config.yaml
n_head: 2
d_mlp: 256
activation: "swiglu"
norm_eps: 1e-06
init_std_up: 0.0731
warmup_steps: 200
schedule: "wsd"
seq_len: 128
train_tokens: 126700000
steps: 3867
Each number is 128 + 32 x the weight over its row's rms, rounded and kept within 0 to 255. Layers, rows and columns count from 0. Numbers have three digits each. The size before them is the row's rms in percent of the matrix's.

# v: layer 7 attention value, 64x96, rms 0.115, rows 21-57, columns 0-95
# o: layer 7 attention output (transposed), 64x96, rms 0.165, rows 21-57, columns 0-95
# q: layer 7 attention query, 64x96, rms 0.117, rows 32-63, columns 0-95
# k: layer 7 attention key, 64x96, rms 0.117, rows 32-63, columns 0-95
v21 106:149146125134104127106102119136093131165136209097115105104090114133147108062159138119086098192083159083142105046156127128167150108131064167156095175155104139078177179104135140141148154096136121103152146122153152154124121194136088159056124124140132137167122116117167123139090070075168187136
o21 107:126102174168108174110104110113122149149171105081124093105158118073041131101104157124148121140162093157180093103122134125104082086126206118127134121088111142165113186079161165152152110078182118140125100122079099094137099142139126153122115152160082135155111176207128146083188147169083145138
v22 112:114067088132140079089164155094120153132193137139158112138108145138118143170096104069151132088129118181164185117147121084157220117160164144100086146168126113091087118187164123165149125153155133127135163187187133104118120122194142167108108106132175158087119151134097170120073119083160116128
o22 116:095127139128102110113167132157103187096186147150116162073099064109114138084185137124124120088071126196150113117121115085093113136088104165181038131155111080170119149109144182087150138101108081074127186127082129124108089173092120155098101112104119177175140097109095103138139110135135125150
v23 102:087140133098112118124144087125125149154114163162096133184147098101119144110037041178161118130146166147185113185067119131166127202167108142105151117130131112197141134082084145064138123144162136090123095135129176144110155130114161086134120146093154161135160087174151076091095098121128108108
o23 105:081119072076112096144149143116131132162134126119132164096108131147052164196119143109128077117106089163073131131103135140140133178061114082111076150133096119076119151098122128149122096133138131147149082098184145118158103119171139151126177139148131104107186131094178076170231168110149164141
v24 114:148077168114130143071062109157139151120110110137094166136148141127160129111130111118157089115152138110147161134099106152142076159143130180118070093207153137181096089140139110174178142157092168128135134128127190097178088166082109160113093136141164113167180127061079105156112147080160117060
o24 127:128155166145105131211149116151108127130095097144134202147184129106149129118139153143133107172168077181130056097108165146102140104093098089135134112127118141128060142155106102113130167158121049076157120115164181127111124122095130104084137141146178145125184154104182099151100147150047169103
v25 106:118130132110116087087108148119097125108092144117158147145153100100163131160141083139102117109119115130117120136110162100114142088139125131171155175093174131111130035168112129093136118096121107127106110200127176136182130156180097115139114201133155098105100160111112212117216062049081129144
o25 111:124145142126097087055164174177130145136120132137131144078110166171090114068141158120168056134088119138064164071105102152101088061171151136157122094138153139153125101186168157155111151161110209152118141119058145170094109127134102110172130161145186124162141133138099138120141141090092124110
v26 111:081120115095135129129105115140107166147180115138104117100169134129185085179111093140070125169109066129128120092092124127149084120221144139107111115035122121132130133115108142107107133138102168178148151148117155136125082027134157160131196157160136144140145159167112089132144157147109079195
o26 115:101119162106120102073123104129142115151115171193118173134120145114103189196170155068139114162081135162131088154170118102136113189155133121077156194140154157111118100085136159129090107147110142083081109172164095135119156171124110124181110160195183122184159158155170171149131093121131143162
v27 101:168145134168184044127148154136103151150107161151169114120179080104146144082158126149108133160138151106119076142106123155159048104117156086052143169120128081120066111128070133099135166162141158130087125127153135119170109117106188137145108095076121113059186142141106155083084121142117161132
o27 100:119119162123164099125058154099096118081132078106140113138125127052092108126123137088090139120132148118071142159168076061160139141117068117174051148124139168138120064114121127175093118180109119102174108111152119139155086166129120125141122130185164073088179151137094067124143135132139071096
v28 105:109094115175041110111078172156109142148134088103130153116129133181087087107115128122084144201110113078130143137117150117163097221173130086115104125125084110145182074196115140156160100139106091182153123063131150127097163127113124087100152115152132121170122128117105111066138127119110086173
o28 109:101097081125119108112117169124081116098130057177114175170094065150148144102106140168105130133145168135141100100157128131143145145126143083083184109105092116165204129023143122123140155154123152095139089115113191084168148088110168164163145139165144151184152133118141184082144138103112140090
v29 103:102203141158109115170126128118148162064166064121117120113151084100061150098157151133105183165137084167099153071113107132133102134118147117115161140125141200101137073139077115140143093143124163142127194196126157118100129104141122151042094079142169150146088103153098087087125127115144091121
o29 107:092105116113094140138174139145113087193159129146147168081108176121142088132158153129087136070083144120143109126135115078142155116178115143112092082119169114122159145115055181134123179170130093118067082146161135087150114182136111165119056134140131168136070194171193147142126124112121107079
v30 102:116183150122138175069160101134156104128126138114138028121089120119171137142123111118198138145051133127109089110133138104054121071145120182148108113163025089137072120144044146133111125103127104101113138116112114128111108090142118150130115124130101125171146117056118122156132164142140087155
o30 112:087072100166124125169144123157143032083158172134089111169122159139129109096123147103128175105128118161117161133113130122104147119131168126101166133125096176109086188145163077100186112077119147141166145162103024090120149132099058145125091158142151078129106089131103133195121157131118129125
v31 112:142119171126180106080096110142148114140097097077140118145132195127105123146180082170180124116038192131099122143114101058113122115079139110155115128173148131129169123087131111166078133084085146183132142173139107166114111092160123175122095131155116136112137086124109089160084053090087163125
o31 113:149133145115134169165111089102129133147095178169095144136156170130087085112064144139162101128165173110113118102124117074125081015122083132112121124127146142132053211159112194117090114131130211153095137065133117099136155126113140125127107122136163151128134062151106098160127138165112118112
q32 102:176099150133117087080086180154114105154142134142104092101167147115187205131107145102113077111175131146150177155109175118165170122105117143131185141128143061127150148160156047155162144149088129142118151173151119119155093121175132164170154185059145137164155091187118162158114128120119162130
k32 156:180114147118110092149119137144067070132147095150120050075164167130162136124118157107097102095135161143133155177088135146201148108116099160155167182142076114128131150121154097166151122110097190136136147170127132101105151140169144161141161152080112186109103121185085169164124108064055133138
q33 129:059151105115159150169128089117157178122100136131132167161093107107084097144159103129162159153087129101116090058163085138087104130151140132119079125139133203121101097109107186093090134099163108102135091081105142138142170119110113117102082053175124102110121164059134064078157162168156116120
k33 063:177099106107157099127114158165135115132186164114094119123143147135081126141106117090119140122183125136109162171152201115100136114074156101104168101127209120129129179118098085153135140182130079164182063163155088173155147110141110161053101176099166134097135098177122173192143133127122148143
q34 078:158121134108135075110124154142134110124135132122128119081149152135139175139099111100060155120172129118161133165080166147162128150166091153126178154087129090134110137126069084164148174163071145178110197188151098127121061158117169158125134170082072159115121088193122160133136107150125183198
k34 089:136168178162101139158134125121068120168138115171108097081173123137198144106093152105080116083157156176154158124128139093179128058109117148155162169185092155116143124175173111117189093080121178116112132127102113082133139123171092142155140094056096177119116133163086140163109182118098134109
q35 083:055144089125158122138058113110203167138097143125128144114097140092084094173164103141165159138092125133120118097178109153079147085125174132135072138156121201156130104075120181120089183096144149122147121118114137131120156144102115089092089095200129107133117171114118059091169142159184144133
k35 077:152148102094165128128097136106134124135188147147141180191087095136151129063103116185115145091118147122134086140116138112101083113108085159119171147140137135114101096127052115122106159210170116097167194126157163155130077183109144091137092151117129087134138032112143158059143128154130119153
q36 078:166097159145106088133183150142064081109138113135138085117196169169172165099120126117093114103170129129113133180128154081134142116104123095160181123112125066115125141110118081191164123131110129144174126170144155121136108143180092179162187181055172170132188134155143173165138130093111143101
k36 087:091123155092122124118092117127092129118116106175124087118140077143171143134148154156103097092128139136110149137139120053201171163162065127161128167155072133131111123162145137131169081086093221141100126169091135113152168109152125128158136105054105146132135163151066106133133127050055126112
q37 077:089068127106145094049090124112205144095122202079140118142138143150080124090181128162206206173113122115107101144138116123107125106128141141083140159093161150143132077143103137078101110114172115091114158122129096143149156124151187143136137131139113139164104172119145076122151131215148121146
k37 083:139145152143145135180145156121103133190112155105127147112138169122102045126116115074077115168195082158191193101184150114140103124143178116128152106172124131104096087159143141139151153114128083134170107118067108109160100151087103127118101089073093126163192174149139100098126188119144174130
q38 089:121189110120145142176177109133174153146093084148117123182075094103115110148170088148130144101104130127186121100148104145127072114145180088176095077146093199117061103116115178122114147118137129135139083098079107138130123125111100093120062075146104115090121141062132081083164142095168105089
k38 088:131175085132139113118058149118127187085104166168128140206109144141117064137106098125132114163069103179098168111074150159114126159114171174140099122184209098111144091097098132149151164139182140132155090103129096149126096088122110120096103165165177112165102113117174152094125132099160178113
q39 074:134119187149174120109185120098142112108159122074103133146157152115133152121154172093142161118138146143114105100099126053125122125145131115149140138083153082120104052147134077176095073104079120180165157131106149147144156106212194165115157047126122093096151118107104148114100166165077095098
k39 088:154146167125111167115136101140128142140155098134138109105087160112141065127205126177127127124194153101172124101098149111204144114091100137150167115209086129124140158096188179098133105101141144098106156174151175089161098139097081124215126104140083111120141127102099181066125113125093138139
q40 087:138113124184118110153123090182097067091157118101127108101144173147156170159171139135070069102174121140144115115146153079162098168147126118146195099116090156124144183117163081129200146151137095089170169149144130124149110125173097157154151155124135143180081156200094152163096103101074155130
k40 083:146133131115103171182154132122125122118134167204135061138128137144177117145123159143086102111166181084133157113117143103201194134104091119160149103151069118145122164152105182199171040103102169106092124143127127096124152124159081143159137151103126110165164137114107149089185152119068113109
q41 068:099091101126121108157123160172168126096090186109093087093189138120136106094146101189166101161093141138173120122185131156122178116142064060099174131130144150066099140085137091071099128193122106157085187136132107132132134148105176115151149137132116143152103100129130102175147060156121184115
k41 072:066124095111098156107133093087131157151113163076114180089148131105104110072076142128199162147128080181165117148156165144109122125158174128134110158136146100117112138097089057155121158164089150171128135101171077148122137162173125136170137120148096129057172069116082150135152122166186169102
q42 076:134085166120135159121174133105119135115140088143153105145134129168183174112085149111181135132113137183113158141140107158120113161140116091159082109183065083065122078092099130125137139068100114137143084151094109092105166177129135109057152162110122029135213129139117130166113096156130135166
k42 077:098166179132148170122107137111130054135140135186146119096164113121149135136113084145095164149109115176115147150123101122157102127112138165099139161095165085130134167181255105133159152156120116102111154163061134111126054068104124108179152145090152134181103132108116139147092129090123171093
q43 083:137052171115149157180173105143102112085089156102099104124163110157103148153097137118123115139113100168166114194094197151106162127069157190119120146114138141104108135132133080132124175126112050192091186132176142158092101080156141120066150138093154102087092098123142122160142111110132178107
k43 079:134062172129143124087151136134121101142152148130125115106090092108155134034059111137156128165145170109142130180144104115123115109118126124121083098106099158143096149139135097111094148123179115179077209114154111145094125112109075104079153120096074177131152101179038094163105136083138085138
q44 081:159153135095181134137196124078161114181136113170131115105088079137094144173155143139168174093112101151160111120135085189106125142165158111093044114113139159136158074171096187143121141105143061094158126065123139184128130123121168128071130082166146138102078136099097132099153135171144103138
k44 121:166110065104168112088155164089166143088116140090142159134084112144080122083064103125162128162105082139123141123152136153059101127085181095115096126106195140116117100085137150135091143125134121125170099129104124175172089195089143132120113100154147075132117071120187132136170095188191145132
q45 094:088103117114135161098125093064121128129112135144140142135079117100111126161151087141133155105085091116086090084122086138084139168100145131121021122121104179148074081151144171086129125132119093094088168140059130177156122107077150088122111071177154100110137139063155116100186159156154106115
k45 072:134184099148084153143135122102118118110180081127110111102141119119125084084123148141140140103124180115135158116104122139148125190131091114145162158130070110058149157133143111113152149202093139126152124121128070093133205070142137078141155160124138242089127101129122093137068153085084134074
q46 086:085038109099123176085133153104144155121126174132158134144115085126126126141056112106151103165089108089108127107096110084139108147109141144136100121151148226173078118135143181125108172113128153138079135110109135133083106132057145117140124095126113051156116078065092103109141151103155061134
k46 101:137142092130133118137140119097144133137141132112150128158147107157097128082126107129134182142115104192155094145171178168069088129115201085070109161140168149127088131102082124131103179110156141155154112128188086157127131119088161142062131136191149129125108117125111133096183059228188128158
q47 090:078165104145127156105118083087179150112110177163167149138066134089122126067099095152167141105077104151169112179182143146093114106138135157084131105165199146154119129124107138113076176160132100138105175083171109167135129165117107084123143110124082134128117087119131117083141044145203107139
k47 092:101065179088136126189144137152082148140143147170129136054152122147175108201138164158132101090146162157111170158104092145170157142109096161170161182122109145141153123122121128125131103056101157143082183139148160091075160172141114162161166115095082148086155118115078192161125145114111126112
q48 106:120108107087157130148152090110166179092108103127131142148101121136067101093166085151184151143093122148121066061154081152090083162109150110079098094093145166119113121105113194108072118113155109135102144101126172171122141103091126096113109057165100117069112167089072077077130110124146123161
k48 128:142140156132110086153122158150093080097129108143092085092151136140162143105136165102119098138120177148168163137097118091221146087130119154169160170156061128117126140115156080143143120114107200157089144162091137088101150149171120184160169130065128183116136145185088089148136143067070116104
q49 080:071144153125089143117148169151148110140120166100086092109109119100195153135103138169116116082158145161145211137102146094165081115185115138131139178171108151126139125144149143217188104126096125102085155112140139104147096179154110180084188117100138197126149092166126130187097159115124094123
k49 084:100151114131153175165147133155170069074109118150137064140101112128154122181132170166064138133121159162107116087122118122168141157097103153160148208140085116153141111084145106110211058113145116146145142136102154082154156119165125118147161095125105160119129153163086112099085075098062168079
q50 086:166144074108133158106124206105142118104051129095125104124174184111100152143056143133136085107100129143179121120113122146142067171114116152167181107125102102130193089087131074102148130132093114096113146154117132131187078141173165068117138166109080134109165123108090149093115163085103135076
k50 085:103126097097145123092103129080175127159171069186119157165146108129157094132174110117128124134116138166107159164086138178102104174145110152158093155110100143103183200138156141096126131192085077156107058122150104133144092170176113125109119092124161127054202136118139084181169127135155116122
q51 081:170138106113069167155102128167156116074131094138135138161124162146132150189101123124113130152128166189110179146155123091061096140097100126179068142075097142094158138188094118164204088115068129131169131132116136163107142104160110217117091148103115126123155163109105122105095113130132178178
k51 087:151113120146153144119108110167192154158192135135133123136114107162127119123013133157169132147135160116117145122103145157073050119137150094112147113105182128127117094184128142077096142127140124136130109174165136128214110165148117094150145136137110100091105130194197098089102121132115051087
q52 090:132126174146160133077142070125148057135132148155109106132140117143141125112126114199113039095144181123183123138111140109130146152102096143101121121103120116136192191126086108121176169145103115188077170140186091102140184087112174110131107166149125164109165121154106125095083113109059127177
k52 089:093131154112168141130156118143119104118055130123101173143108109161022126136079096154170107158094177108125143113106076120078122102086181141075110144136117141078142112105142117119089166170128160089101144116131057087095129143117132114149147125179170074112130133066134082142113130204172094137
q53 077:096164171193106133146092104152126132119141126139084155098048124132112092158171132099157076117089105116136120210113129122100123158153166097096156118119139180095188116195137137121102131082108169019114166150148066130140121117124132133151107127140132145098108151131208131164120131079104166130
k53 073:122111158082116081139137102151138072135163137149134126159081095121110070130113117119180120115112106116133121149160128137137127069174101118131061104076159113158123163164144156158118069148169108122075154136141167095057185093144117049158088108117084062123135132150185123077157155075159145091
q54 075:174090084151135128131113143166112118140111172103052121148102047123133157133095139121087119161138169135151124138118163104115171137104115070189127128134126044144154132134128110132124174069129141147182101165130081161194172166110119177107154205122145141070114096169091128123144101094103133074
k54 078:139087086162135199100164141138121166167106111114184125086118064126077120112175097103172168129120146170096111151153068153158112128132168080160120152168146118156169123117134121135076122060171114161151124136125111161137135120208125107102095154157169078166114124147197068112091130172131125167
q55 100:164133153147087071073152159144113088128158128095094091092159144147150180111142142116086089071100140126200173092113137124175138139114145085134157109101129069148161108185124067136113065086125133141100148185149150103143183130148124159161140122091104079148180105165147163171091125096109129066
k55 100:100134127136112111144156147094172151104174095075148219154070117131099074122180093142154153141139104147147136087147098134093153135124134080117102131142125110152117134119099146111084157136113051165155111080107169167127084154046098094103138095158145146132078139069174092087156169178167118161
q56 080:145098143155167135066106118074131141117105066121142125100112096096112082133093143146171178174024090116161137138108119135101112132093137140092167134090125112113139123079204098131098114130083126076211095114092120119169177134123156063109093068141140144112122114124112132095155185161126109149
k56 082:176174149110176143116138109118108071123117108143074111133124109098134209153213105072124132143141096099103119164134099085150154130134073122161124143125044084103114157154164110103144123067101104104131155110178139089122123151177117111108128145132158127081092077151167150178096172066095144164
q57 091:138111124148106112121121076147104106066122107149062136137157123071134205149150132071130152168109143130107133156139104095160161052134134169111168164087087105107052105146137150161189097154085101157108126100146126085118142115121126136139134122091077186121071139152070135106157094089070124178
k57 086:115175141139148118110112132117152140072113104111116132116111075117123106118177099057167155182099124119163099084089140072101062136087157137181125076113222137104145106148117107096112135164178147164131079130112090032102124090112151117093100130170149099119147063127143155115129140159150093110
q58 077:111126140142220094195056183092117070094080133145109122137146163143150131124095120127122139147184149120136085090103171111127111126112105176065111127162089148164158136149148136125143117113155138184119097073166125124097136116120157113145148149112129134165214180115208170123168110127153080146
k58 078:131140161093136154202096132129061129114167151131121126145128128127074114102118126120161122097159151122062116125164161086112126135096142144144213098159169147088149080099095180065116158146119078066042119157089101148102094088120091138069104112128107197133132132140151106109109102145156175115
q59 081:176086158124120105145055100165109080095160111125095153125136143154175170125140143143131107134122091134134128158095169126185139124145069144128180111165069149213123145054099094177104114133051139154124112196169177125077101157162138115087154143112109152159160134151153166138087118120098144122
k59 094:076148064115160125129092134117177177064135170118081175204100085143053116133151094124186155136092084118097142168158104134108089160157144123120130048129148161119120089115087159097123189118119132147145159091178119148141139138140120123101134137160104106150158125067154110121094086150169138072
q60 075:089152128079144130114126103101111117063166144120159154160197102120094132118102122082096114121161130091156122095119115136076127124163203041049115179151097093122148157074152158153133119165069099147166105117117132171144108141119100152054070124138109109134188091124114090160109111115160134151
k60 078:099128112150158095112030158124131153154204096134147080110135165145125127152087099097191133111188104110134088169115156136116190177172120121109195104146121133138192104114161123124084087123127114131141184159110152123093135124145155117120179144120192152108113063098068120111112122163083126092
q61 077:154098149068097161125101132147105110070056162131125126088092063132141139176093135096171141158189115113120158122153101120157115148173094111098144092154130093144145148159137136131151146175128083117090108176147069172073155078127181093164136129160139117076121033140132126079152129081159128129
k61 078:151094132092154144144127135136072119150203070126118120096113099097157183080157136131135192147084195133165101101111128148160125105145152155178155112098146147131156104060199154132098127180092130128117129130177192130093184072097123125091090098142121098152116179124151153182078115164128115136
q62 087:099143114141113146102100103122183104104121194121149171183114083168151154076072110164153134147024131112118120187182089192161069175111142122129104137149147154094098142112086160110091185171126124115150088103104128145107126143102105092128082109096148155066095113162138140102172149135153114139
k62 091:133112132114146139142120168106117090148104110125123048114143123122081123158125135106059194058124133133139147166078133040162142126151089155131152159145134167130155148134142108174146104073110167182107117145119082113182155085203085087124153145094084138066110159094152172158099153138143148089
q63 090:086121099128176125136111113148178151140137122128138135190102117096126102129138107131129142144051142079112112083177090188113121100144139151112096124171097188126119106134153129076122153126125128138155171111143125140086155161145136149114111062193125124111098177040116160088136200140129047052
k63 086:144142163132164152141102114164120070103152067125082085141145116121134132136113145079078104081140156153115114136106097112186124074082119134155161120117081113166130176137112107181173137133110170170162104166109093107117102160163137160095129166064085159132126153193103160169083116109023144146
v32 093:029141113153140154098121111134115170113111119125151102126120133116083191151124119095107148121159151064033079167184103103103116118122105160190154092129092182129093167132114164117126152106114132110126103123097162139138079135114119099117089093139141147076050153093122161057166130155098102101
o32 092:110071112120166156175117146077154200140127126097123111180172143106093185127129109129120173149169122123114094215107049151197030152117139135157125135154153175110148161099120176110126167149114165075107155113158095106135153120162141087134143136138115157106127150160140088115107121113155077101
v33 094:089121161210124161172140117151101119112141092050145105114143091114088138157177141108196067163164135098142139147122109107119120161102173129103145136163151150141131116180121144131145156137150150070138098142145093159136206130136170081164083189147110170097105143062158103172052116128132123140
o33 089:127150134130051095145115089103144198112179109091169127135111099128169151100116097095132149155148122205173117137177157089079080106168114076101163148090149169149168069151091167206072144065114191118142152167093121122101118134147118135114189144118104127122109122154112123155156103126135124115
v34 097:106072117085119148209140139104149136148148153135114118147112138180110170110076068173128134129196171108122130125144078140134139121152132189104069128163101105094158094107154198106116107130133151139129098080124200085075196125096125161172123083123177155152142126125114099147167121150162166075
o34 092:124177108179125117145136112162141150136094150204090094128151146136088115079107073069125071124081163083094091203139101122117196154113140123107175116133156127099102144137128121080101139169139147087113128121071147168097139209161171099194079093096127120136106136126113110138128128080084150113
v35 095:098120120146166072111129148101140166151077100122069114048141101106114038150148165115112118154115107152136100117132117103125092149105156118117127152093109159065098166120170105145086109084125114205144094046133137107111131113077109058140116132140081136166155117143106189105107198154110115111
o35 088:118149129141154115119124121107165150199153193168134101128113102148126091090169162152142106114183137105136128129064182140197145074045142077191158155102145095150103153115134095148163078100124130091109075147114100165175088121145131138137163144157122120118133225108141092176155123122130096130
v36 090:131088129162066157124105147156171088089073134124173144122099072115150093189121128155073111106110171101142145104143094092117176130147156126128112091160126132194145143114153116112048091163111117146168136116129127138101088084093066132131160198091152117095150133166174144178156111137100189184
o36 092:083095164076187083172088167122084064116141125106118179078141111091125100088168101095163165134125075140139120126133183113042119123059144064128127158189096120122115081151131105161148149143146100110135163086149148154123156154150149160119118089103108079100089135103118093150161121138158101091
v37 084:099082119150078120147107143130115149138144123095124156136142110181147095146125183060139130125098173126115165092046151101138084107121123085137176115070160144133146127076109108101099134076098168158125171171089209111114085107112158150063191122095171062163116098140129106120116151080115106115
o37 076:167131073154139158142151182118176158137159145112064118101148131121109184157136158120137106150145122142136192112063128134127149150137135171135121197162071124117183167167148128199138110148148168116185114148133097138170123108099183173106050141208110117107114147102118170088100177122151139113
v38 090:123198144136147145158148094074150158130153143157146095152132094066107131114113128160140153108076130103086067149150105159145061126124159125129129153083098111110088133169135092078098176114186123099069130100144197128146091145133134079217145152149069100146144105117157105151154172115088074144
o38 086:164125100094150173117128103126105204159130112119117147116133092129125118136165123148118176090133182063197111140123133173121146099135077063118164149070152125141181120065108165131203173128146135114116141115190139108181051134067182113114153143166107177173156105140111107140130101108122123134
v39 104:150091102138100145151145106104187116076099117149148153150146108112077128124156056113104112149218127129123150139081095084091112131192096147109104091110123168137040125121080120161126072129134138136115149170096147144114107121110155094098121172088084104192212144171126130118102142139114066150
o39 092:105092148142113123097177190131159150132065131138085100090102089080144116139107123139157124126150074168136108127162113089187123082071113113171176142169120059137114062118144088163142138158137120125113206091098102131119143117102161065159141092138117108158085093058091175085152111105126125149
v40 097:137176126074081136115114108107091168104116181069121084092105185081175094172086151029185089123062089110120116065120082081154118116117127107101181141179124126124132083119101113135164110113135123116123147091105128126118137135105122164087107145090120105090106162101119169153178122121146133083
o40 092:150126150173081164126120136111144142144142154100174144186121166134120141095102131166098102114091105093160102123147130117080089140116090127156088200128115137122153092136147109139141090200135148114148030126197156211167130094169094162121097130107126146099118188150141096136072179108097133184
v41 088:132173119114109110135120155121173140133121091136161097125152223151126192086198089094123137138137112093155119111184104128118142124044116126113124142094125213171136092115183112109104081130124199113108103112111107136077100070145119106167054125152120115193142121111138120161153182139120126127
o41 086:095122136115144207115134191117154146113133085155134090155093136142130168110087115085157166130118088109087165150082121145186117136108124110131129123153111163195075140106097070182177114092133161090172105125145158183088090167151136076130139135081113166175115118133132074131166054140126172166
v42 099:135073136129205153046131081121137144166121120163125088131146046072182082141121184165103106107103170187102165113137085105106090095113182134120145129129101124199114133139102117110124127102154126134093115084180149145144159180137109086125107134115107127115130109119068089115048092117125137114
o42 095:152094148130150089100132105092142181137153158083153144135073126150132109085228146160163095128098179139118050114082168172040156118145138101128130129141166147098187099107172108135148125119130153171086084135121102108154128127136130157165190183137142121157148136107097124137170134127145130049
v43 096:174153156084123123122097136053178116089136184094136083126129131117152108086158149165111133145141119196191090120129091049180089136142123163109067090067146132137146089127151122075170183108091121114131129147135151101146105117122187077118116096154125113166111174101167147109161118114131138060
o43 092:186145115120154168121108158124110094114152154127170104167146100137086132120117131085176108082073184150163159186144166079124153141082219158178154157133128089135157128153131102112152177130094143186142129158180141097158107125067122079103147154131135133175098157164109139175110107087081151179
v44 094:153124085141145148046153112142158126123064074109118114155098191097117117169101092156090167153126137201157079185129103101116132136135114108101154128172141139113137150204111177107073109076115118186163165101092153145111169145161127123166169134135075099139116150104120069154152111173084122121
o44 086:103163153117134088106158137093185161118083124106144121065158156077153064131162115150132104098117124155101112170135122131089089159069124119145200065108102090141103136059133145107134124125113125139153112166141147081146056139202200130170135150124088101123086097182111094152089130135174147119
v45 091:101124148113098044129076114094111130164096116153103137103140157144186154173175125174098094138096120131094079106114171144093128150151096005135154126106086155129093172131153163141141181116156063110086161129163105158158130108092167117109139142077156114159127091168147149112096088134094136155
o45 087:094131132148139094143130146147164159142131175192111127102106145204120133091160177190121095149111112175224205053123116202144118127146146151189141082160120155090103130124121147104161144128108120141111160108172078096119127108117143141075138116122142159123116184117138092083144164182127101116
v46 094:092154127147091104129100099080116129113156120134150140176056105187113129124069180198115107159097137096079111124177070114111152161136086080108106129159141148137136164197165146156154069122114132167125141139131160129097096111089099052080125101165088116081150115139090105112103093110094070142
o46 088:140111118052144129114058121124096170111108144152155111122160148096088169114202119084142165147151161137129161111126117130114093139116128097229126092109096182082058093162127147110126131173178132111162182148099097130195113074140169096170181140105099106136149120106099121131072125157124140109
v47 089:152174109136154167212138128132101120067109132118104114130078138159149172109103104056056150190151167145090170109143144150138087125106138154123140132135135084132099133139095171226128090129118100143107113139145129166194135182129172086070171138085116113161113104133143134086144110169132171103
o47 084:195088099115136117077200143099136187089111145137139120123183143116085125148138153139155124137144068148113107110173129044112126140168120108153141170138139074128093161103158138074063129144057116120159118079106089115073123138112084123151110094134146146124157156113124042097101160098131125073
v48 090:105126117193114145110134066118064124127093139191139083109139125205051142114106132133119137138142169199139147142123137103105182131138100147067131127155078095096151133085155097112103130085167137083165205120094167129089113099113138125094132178156107107121152073155168170144175119148156157113
o48 090:148139094129116154143095170141093201086135146140053146090143121123144137089119153097137132146140147102143091106116170148186129081100114112089163104164152094113098112143131082145082187147084176093082129167178131084216154165198166152167105121118132112098143102148122129122117145101206131164
v49 093:114129186101077159086128113160112105132105075132120141131158113119209110111135112142207040108148161140134173164174172152116132137124134156140119129108113106153108116123143132209141108097111111091120101117137089151159058117081094161158186159186133201098098116070154132131135100116149159108
o49 091:133139129097169144163154066125115099100184122114192157140086102135157110113143101115118066111121150101146139132130073094119069121134107142087087113137128103149124119185167194126090080069106103143081126160144126136170154146177116205084139116087168098096151108131141071059182097141109096108
v50 102:088235116071161123126103059108097133094134051128153112128127113141066070143110022112168159145104096127097099073140151126123109131159135148077138152156120176145146134051169130144075112151130173096145131113109143128126149114090121138133092096110131085104137122100101093115137108158136122136
o50 094:126142120172097157161166167074077165153111150154186107122143169090114159068118089149118126104113092080080136137118129167142122143106076067096130112104098101147090088126163102110118168134131189127116130103138104174156135148142067072121111178117105151116104148170150170084108093133226087157
v51 091:133081130111060099137123133166150167144109139106106064167071097106121130106144107131074116118131105138068159151156177172132124115176171151141127142021122100137046178110154148241107123119080096117132104098158140128155132128099123136119096136146081141118097156101094151168115133110135128134
o51 086:091105087142182140116154091084143183103165114167138140155132164154137073150149123192152090114173155138130153209062102098129190122202160122150151156117136104112114122114073164118111126141149091146143136115121163161126130092142095136139155086123137126130109134088167041070193138104149082113
v52 102:174150129117143097139157144173127114156088097150104177138126146139117124174073145155134135086131107189156127056096169096145107194153149133150101153112197144101142128207169137211130113121110123123102192187101139115114133132119174144177147153079075131165115113103094156093193117139125092116
o52 096:148127148156129094085141130092113074095078128144144107105137133132106093171126123122127127163112083151149139096120104094119173133120110124094132113082101055166105149067154164071075046079202145143170139135145122070164106112140178135119157102175177102123117118112139142092044160163116096170
v53 094:143079138164088094102107148135045151153105143129081131103091121109148125120161080154064142149151099150129125098129115103120167168123164166121130164186131139196141076138118109102166116119101134204085100128195126160180154139111114126154159051111169100182123159113152084174143110187143140112
o53 090:141104120162115092108197110137060150112093093146140138115127197155104129132167119112159138161142154127148183157148110130071185210065100154144109161142151148141132124122123062118124095110104091165086106143106114118049057154184112125137166134128110129127120131159096123150191180094112105079
v54 089:187118114112091141124158212102133137120188153142144119174164110161107133115109159103160106152133135151129065140113171126137140201142053113163157128065110102172114158169191110131135135090182140100151131129213116098080135191112107110104166121118132093151083146099130133115175088119164149152
o54 084:136126108198163134164161073138039156106131132168157133087108109182136121122136097124075142072066173138104184127117174106177091129126118177186118099127106115144086140126092157109087139138138123127133133129172144089151124112069167157143125121177147188158123079147171099123091175154106185135
v55 090:060136153103167140218116141123101149101100104147154182147136177087110129113122143128162148150126123133104106202176098107110203133092150119150105124121117127128153117162145114126107110068126152096065116075107163137134145134150084127169100123181096202079122159139134177169145079111167164188
o55 090:083136176112123133135091082141133252124103087148192080152176103092151125154130141118047107127135136124121098163164119142115134123153113105087091111114140166121096148151103148120198121053132131124125139164118131159170113161126081158158098100101179096149107072128149095180166098143095124147
v56 092:059103179099108109131130060153183121084092218148132136114163125105128142098130104116142158177132176140114062111084128140127109128142132046132143158126141077129093191108122126139116156181102117101141141132079150143074138214104133126095110141163091172137082162132150124130108093095157102099
o56 087:088155177176122143096162109153192108129145139180095099185124130118162122169178143167089134112174141150199092112139128125103094102148130148128053137112101124105194145129104131132107216167094097107155176148130145148183121130102174127152164164104160119136094124210088131095099131138173117126
v57 088:125150151139116096177168177103132172124168114149134144158159092142143125130120195178209169096119099111141167165099133130130153173194098111131143166121146146170133105168183140135124127107101089087158151132184137114154161122143149185153152141140127189107070142175129082137149144106098183037
o57 088:075094105112131090175116077122156177076124130115103148154136110133119073114126107133118103053108158083118153135155139106090144130186165176065140127074116220189126117149109167139146084117169118154145145172161107031141127125100124130123129114172131155125173129147121105139093182174092117126